Part of a small language model's weights: 16.1M parameters, biases.
Each number is 128 + 24 x the weight over its row's rms, rounded and kept within 0 to 255. Layers, rows and columns count from 0. Numbers have three digits each. The size before them is the row's rms in percent of the matrix's.

# down: layer 3 MLP down (transposed), 1280x320, rms 0.0691, rows 442-479, columns 160-239
# up: layer 3 MLP up, 1280x320, rms 0.0698, rows 443-480, columns 160-239
down442 105:113106105124171090158099126114149145164135137136115119152136140146124131138148143115116105117116148088142096147134145139174115113166126126140108154130112146113149085118122127104136128131096083106119143080149161124137179144130190106102100151
up443 098:114090116108168109127131156148154100129130101110109079118140103159132144135135128123139122093141111146174143133098072117120143135130142110156140139140122103123130111117101110127165155102120146116141105088151147090173151123110121130126124150
down443 105:139138131093148143146145155145153117164116142129112138133145121108144139109139134120079172136152122130135105090070115137135135138114126123091113125133103141132112100100097082091130151141117114135118155145116171113096132188147114124107123130
up444 096:157080103140121158102120094138105167105132119151132129158120155113151137147156152157118143128103120124115085153146135148073139108118098092151130122142108145120140147133148118095147167120114117076148144129123133156116150144126108141144146111
down444 091:119068131164123146144087164167157163120094158146129121123119186146144155072101121188127180120064119114100157144141155134128120155152159139145148135088140096152137165149135126140136119113159142110102137108145148149118112166149135141111161121
up445 099:130155124104143153139117128116139146130124113123131109134114106165152115105144153093119149132155135106156150119093134162119114095140129099079111123110165162155099143153122102099093127106160126120168112171125188184174102117118146159106059165
down445 093:099078123143090071134126144140131148147100151104114120177128113112080159112107138162169140125122118136079104193111093113155174181145161116155118142122090125107142141104141094145125147093107122149120117142165130133084161138170159166176097129
up446 093:120103081080087155132133160102173128158137111127104093104128112172122110115141111086158177124091118112161140106152153135139141156106118109110094186133125107118132123136116129117110106122086151148152091113155186112097146103132095129187132127
down446 097:137119160161161123111162143103119134102108117112151127154172115087151152126130133118107145165145087145128139143096096121117114124130095104132117114099153161128157121117130120162128121147099138170111086129146129124160146126156106129098160123
up447 090:144123114137106169147144121102133123107134195167126117126101161115151138144094085126163142173134133123167097112088120123123122092151115142145177126125126128125107133098123102115105085122139088131133086113157152117082109132148126103138091129
down447 093:151157143105106141145135088110137166122132106095109100123107131094101136099159115126143113181134167135125171127094144130112098098163116109146139147112156070116146113126124131142190144123079138156157138126133148157118118103111105156094130151
up448 101:132151145118144109178084131172115134098109132112117149140083096153164102107087174091119132167146109088127145106099164136142093148141125114135090108154083153168098134140125130106165120132194139141125092155138133126147161100102121108099125126
down448 098:138151115123113122127143103128127108118117142138120161137145153133109124133184062109105095159119129059131135110132112127101120121135155151095179166106125153139126106098157117120117112093108135115122112117134093114112148111130145068148136094
up449 102:107150138120140146145097122133141110126102131149090147130175108133140152158118132134087142112147146137133120161160089126143158128130138158183144087130146124138083110176190159158129076139133133144085150156158107120101103109137118127145109127
down449 083:122147153173076126152107135183100145162160135128112127180142155134116060099174170111144125113105113153130109126155151125128090122116119128082165121117130122120142178117161122134140150106121145098131083097167140108126162157156160196116137093
up450 099:119096117141116063150086158135143083137142140154133139147128105109118121117132138094156131210135119104098155147147129094132138076163103098137097074139124152146110134085118158103132094162116108144151130136150140127127129144114103148098078120
down450 095:121118100140099081151145132150137111109156174132137116128137127137116123132120089123114078132120136118107136153130160129112114134126069112149092087131119105128114107140149096115114167133085147147130118106125134134156140158135109134139150107
up451 097:082167133122166121118085090174129165115109113153149106124127147099087127148119123136146133113181178132142108094147157139136148099147124159119118126141125116150098147129129127111145113135175135125120156118156103109107133119138095127105150108
down451 102:137100125152103156133147141124145174135132121122108146166109128143144171085185156144170139131112113125133122134176138128163199191119161181135124127151115149151079129126161121131072163122152122149155134119102140171098155127144147128134140106
up452 106:111112129116094138124171114136160136150104122128147139132142157114124089097105111115101119097167093100169132116129125129133157124146154141133121147142122124142097133115109118134163126108091137127115177109088149123141120162074146177098151159
down452 106:116102126125133129138154125185129138186114125090103118120095163153116106157107139127135094075124125115092131111136114104135180135129128104118172121132152113117124165145122136101161115072168123155091115103149177127124135147140137111099105141
up453 093:142147106101141152148119099132132143137116116095121112181112103136088177100087174107135086156153130109147164117129131136124146151184141178091126119141144122125174138148140126148108140160100134144098151133143128118112124125119119127097134154
down453 096:119088131119164093147119131170098141079120157165141129113106070145142142133133080134127135162144108111182082131115151136102099113129122108087118140115126103119105121100111135119146102088122145104149108139161126143118135112143123117115071106
up454 088:149141155165163104139159170131099108127118079168133099074138110131083109112105160132127111117118127087147128135123115147134138131090085098114114164149127148152148114173116157129131103122094175099098159124104145132150161094123117138104152181
down454 091:125109151147139117124139111106112132081138100122113135105135120154150142118140109121105123168085130113133137110113121162137152122142094096076120129111148167105115141140113131124155120072171174104105157142077171115128119104103132114122104106
up455 106:080126130138110124119166118131113130152104129138178110132150127138103147104167150131133166155090127156095118164122064142124148123135117160153148130129142116137141112121130157129189162131149134120083131136155109129117138115112115105150163114
down455 107:161087106129115102101144119143125136116134154127103113088121168149080160148105116125126109096122129138142180115145112131144138103110125130099099143094132136109131111152166102106125155120128123153122152120130125088141128105110057067086138149
up456 096:173138067126102131092137108136138146108197123077123102112122173140141120148087123132119149136143107140124119158116118152119142122138135159173119176118170126172159116113145095081128148117128081130117160154109147111118101117161109136158133168
down456 102:145147156179142115131153126128143081108107124134152164136124098139174145113087157125137161079194106130134173113124144079188142146150130098082095128110110137130128118142123125121107066169149141102133145144122109144094141120118144123112115156
up457 106:106146099128131140131143119140179134129151118131100104143131131178101131098116129124130106090109140083096145109094105143085092096111168118131139121158153116143150097120129134130175140134106190105108122108123135065148178134147100151135134121
down457 105:103118101124133134140147120121128098129128140141085139145092166116163151108089127101156107137134139125161175114119128177126096085121113113112151106122131145163119125097108114126112148150133100152142130123116132106181123105118132092171115135
up458 101:112124142132163144155125115101148086112076110128098123154139132084086163114099150153148089123153161106133129111072147092147128119114154110096120138147047144106134112160117158101136126131102102155132115105138117165158124131167104133109122125
down458 102:144159138128083124118134174140124102180137155101145148174130121132151097133121125127136125166110125144103100159140105142082127111104135132109074138123124125145163136072096121142110129130142130169137102136151155121139141157140116176106128087
up459 107:109145117141136106108131114148133158131157130135170130147136087102137073177120155148117143134101126134123094112164136121099174145108137144154108117133145159133131121092133115112120151123175152138111079112127123127096117120163140134110131071
down459 103:139097143173168146114115161108112142119097176164102113136097087127166180094141099116126105160096115110126127156122106118145126110103122103142130139124140120110072106100087178188102118195124111103152131132085121108144159167109111161080146102
up460 097:143093157087118114169150164119098093153115107164093130109147166162137167177108097119154134112106105125117131133135127132093127134135094117138185160134117139117145127123128110078108141144122140164139146098124092137167109167131163093127103143
down460 105:115162144116161128103120147152146127149130105135144168125117141139128080131119155153143115139150169139125137140118107115122117158182115167150128132179109121135127126145143120127127127128131112134146107149149117119130098119096163156162092143
up461 115:141168109124096197152124128120111150136151147116146127146078110137150107117158172117126128109087125118123128119113145103098105167137116113098143103139087090124089126167131123097109100098113130095096140114141112151141124119124121113130119132
down461 100:115179121153128173139129152173081137129104113113140090182152133112172148130177112129131139170121137124122134145131130121095115138127129128111158132122136126115127126132136087141134116150093122138074144126128130144117174097140140136079106141
up462 105:141078110130143126165124161110094113149140140116121121128155133116094133192173107118113112087114098099100152096111108133096136125090119129121099103161130149159156121119145178129160130131118141106102124180134125153150133130093131099072146166
down462 100:148143111147137082168133110142101192158150154131152114153135076153069139149170129138101132128143167129182157128143123106185139101103133106134164124137131179134104143142107137158128098149111113123124170159112087167095109136136140075148142137
up463 108:115149132120121148084125121112106100118149161078125114128146132149088127099162138129134100110128127111113151122102147159142125162115136101112112134146107123143131088100166151157182109107119158145146142119152156105113103112120087107155141121
down463 104:107160161113166156110109126133144132118112155100133151095119130164121104123148158162130151110121186131164109118112130104139170135111182114171085135137130101165124128133146123170103098093143142155144125139125144145082126118142116125125146142
up464 098:152121161123116172132078123106120097105084115082130136150122146100120181123112095109130133143120118104108112127151124116206144145167129086109122126140146147108157166119080113121106111163139115100113174166123131122144137120161133118143139122
down464 100:169125136165128158120125112087146146167094146105135129130114103086151108141120089145187142124108090091117112116155110132119151136118155128115141161095122153134116170121144108099130105179129103121195129161123116126154106125124126123170144130
up465 103:137122138123172138138146142114128122145121149178159088107117119123135123110122124108094100149127156136143138121122105164112138130145147148088133119151146124125166163140147120117134124164131133119152098136105118101123095160177168124087139129
down465 114:139091149166129136118153118114143129140137117159074080129111169129101143153119133111078098099103163207155121132147106143130127144188101093147129101176149135132132156116121098083146123175130087135121119118122126116135129112158116145116116073
up466 095:114084174101120129118161117113095118078120126102100086127116138151085099089092143099166145124126136090118134134116117141139098109150151157179142153136134103162172117122120077176127125137128131125111109103111123161138119132122159137100158120
down466 103:143177109159135147104145043135081160106138153116138081153144181115134119139118141133138121136104165122106129142117126114132109109131115107119131126115128098150082125131069103105128116129142099168116162122126130180156132136099127077129142116
up467 104:116139126142095164103077108085112184155110151135112103131114109159144140130116136124152143127148189134147097167126101106121124111074130142090109126062125170149130085121104100122150128138130072117115144160164143130138112136129102110145103118
down467 093:127170058108080083120172118176130106193121110116113145130159162113105160170126076162095127136146113113115097109149132136144121160083173149119092150102114144078129130112137147144130125104138170106150134142153129115164097147100114126127114140
up468 099:151106138116122159104110123110153139097156104134144153125112126122161164119097085154108119094140096126102117103120118110133125143095115082132118167101138125152116113112139146134105132146139132091158104127131079156110143141119145130159134137
down468 097:119112101172117146172103143120153144103121122146175126152149094128111124130165157123131131098131143163150135147179150156121075153149134129122138109153129099142133156126121131159171149124120148138073094158115092114143143122115116094108175107
up469 084:145149064168129173108124111123120127154109093129126097123101087152131127159157091142102127134127114166148107133118108124077150115129095144118099135158161157098119159136086109169119145115118101122152077126126119139123172130170109134116090157
down469 091:131102131091124106099130118158131134136146104140139122138144081132128122108130125154109135135126120113108131113176137115147102129147179121147110139148148116122128104108118154105136131083141135110131105129137097111141109160144140088160116124
up470 100:106107117157124130137095122144134140177151145129149087101139092155134145150131130126105137121088094102138120082114091121132116117117185134140089112125121146112087146128103107135154106086157138165108139113136136119136108136158073100091129116
down470 090:143100127122097163128146115129087177175135098070117129156149135098133144150150148133145176127092122169120149152111100139099155127140133106150173109114149083117080111132119069118123123148119114150108131157137123157128154167134123136137112133
up471 107:109119106096169137126129114132126147135168091106097113092126122167180130140122127123114110094104105086147096104131096096173129161124125124125129129119117145111088155109167073124138137136161146137176170088157119107130079116147118108125188131
down471 108:121141145065140106145125119115123089101138139086101144184090123110111127117156039183149127159119183130151155137169133100142125079081157134146148164164162138140141144117134151107144112146110119095151103135145103137104114158153095143148145118
up472 093:125172104109152162125142165113116097085103088117113138104153123202163125123115117077149147083159139095110147147118155128143181137131146159158098105161064133190141104136121171115100122172114096100134133153124138161138091133148116178059075095
down472 105:115114144135136117168110103141096088146120161096120115080144142150145094119125149127155086123136158138163120131131113123111150116143122123143155159156112127152141127146112126114102080098109132161142097087120140148119157141153162138099130124
up473 089:143087131119120133118111097087100130076124112130115153132148136160115063166099097138134160155134084139097145116143148141144100116125135141105073135116140126156116115113126088108153096118100108090126127130128113101097094144134159151151121144
down473 096:095133129087156153120150129129139104115131091166136136148105123135149133148091106139100121135110125163128111104134119133088136130155143146120162119116122140099152133155157121101080127152147116145121122086114171106136169140151094126153133127
up474 103:142125128114123123152100111116083092088100095110102132139128168162126102121083120060155172104116159113151135129124134181136158149172136135099092138149131045139136114134108069116074123135081128133129141128106133162115127118111132137138130106
down474 103:124159098137129125162089152132154089135157082107096086093069089173090113119175098133108099095083185128139157131149168164137112101113138159129113149109135141138154067139137136142149100120147136122163099147128093122122158139135105154130131147
up475 097:168113133147118146101114141149067107112104059147113106177140126119105126115121135133094131129108118143129125123103150072114122162148131157122127080136120133113125120127078111147169159162089127118163148112118153133110110120091131164156099120
down475 099:087135103119160103134137131125137120129122106137167140133164140123089124134112139147151182118129147102131111166158125134116148141103143166146155134101153135119089149122099097133143100137116122132115146156202105139107085111186128143145148133
up476 110:138168109120106125123111088145135147131115157119134134156099150124151125144131128140072103083134127123131135126116145173144101110108119142105138132115127117185112145123121094129095162117093095144154102145134153123112137142148108122127091126
down476 095:123104090124138115150129174130143102167150171131149105098124141142122162130103101126137111150143131107114188117121089129123116169120175105164138105125094134120191136120151166121102082119128121077127153143150122124131103159172120110162123150
up477 095:141091110112137137102139136163078139185111118126117083114133169148097125101141119121118082090115147115113121139116175092095177120127176158138179108095113143120091149118095131166114127110105130101150128118139126137133075094124142128078130129
down477 092:096112153140101152113143114155122143126145175094174113139127113186131166156160136138131137133091163084105121140138193128129098134122153139123138158116126069118084139117144192189127097139132126099102096130161135181077102160163129111142103141
up478 095:152104110111148183120149106112149107077128131158093119111096123137113137133152127126105128118104142148153120117160140093164136127162105136111133145164120124151131136120165113157141138123092124158141105143095109151102149146094111123115201152
down478 102:122094106100134120146133113134097131066145120149139125073141129133121144085130100127122083138105189120130145140124152128125136136091119147169103108154137104110122089119163115127120142125151127111115139170145103134121159135097144142108112174
up479 105:105101125078147104133136141119163112116120122135128105145120092117143153083101121110150080148152146138095130128134135142067084139121180131104126142092133085102121162109124129144121115109144105145125100143149128155166111146106150096156152125
down479 102:155172133145138128128103098122122172130159139114125136111143118150135119111133108188120146112133101079127117144158140121104134138096168158103118097050094135130130114108147116127121108127152127156135126118098131129098131134140125129175146168
up480 111:157152060129160135115121153130122141154111104120139124119120102160105165170096128096107104125099133118126114120160117126126074099133134126150143134128153153116082102155149150120154168134116124144108141136130105126112116107156095102170119145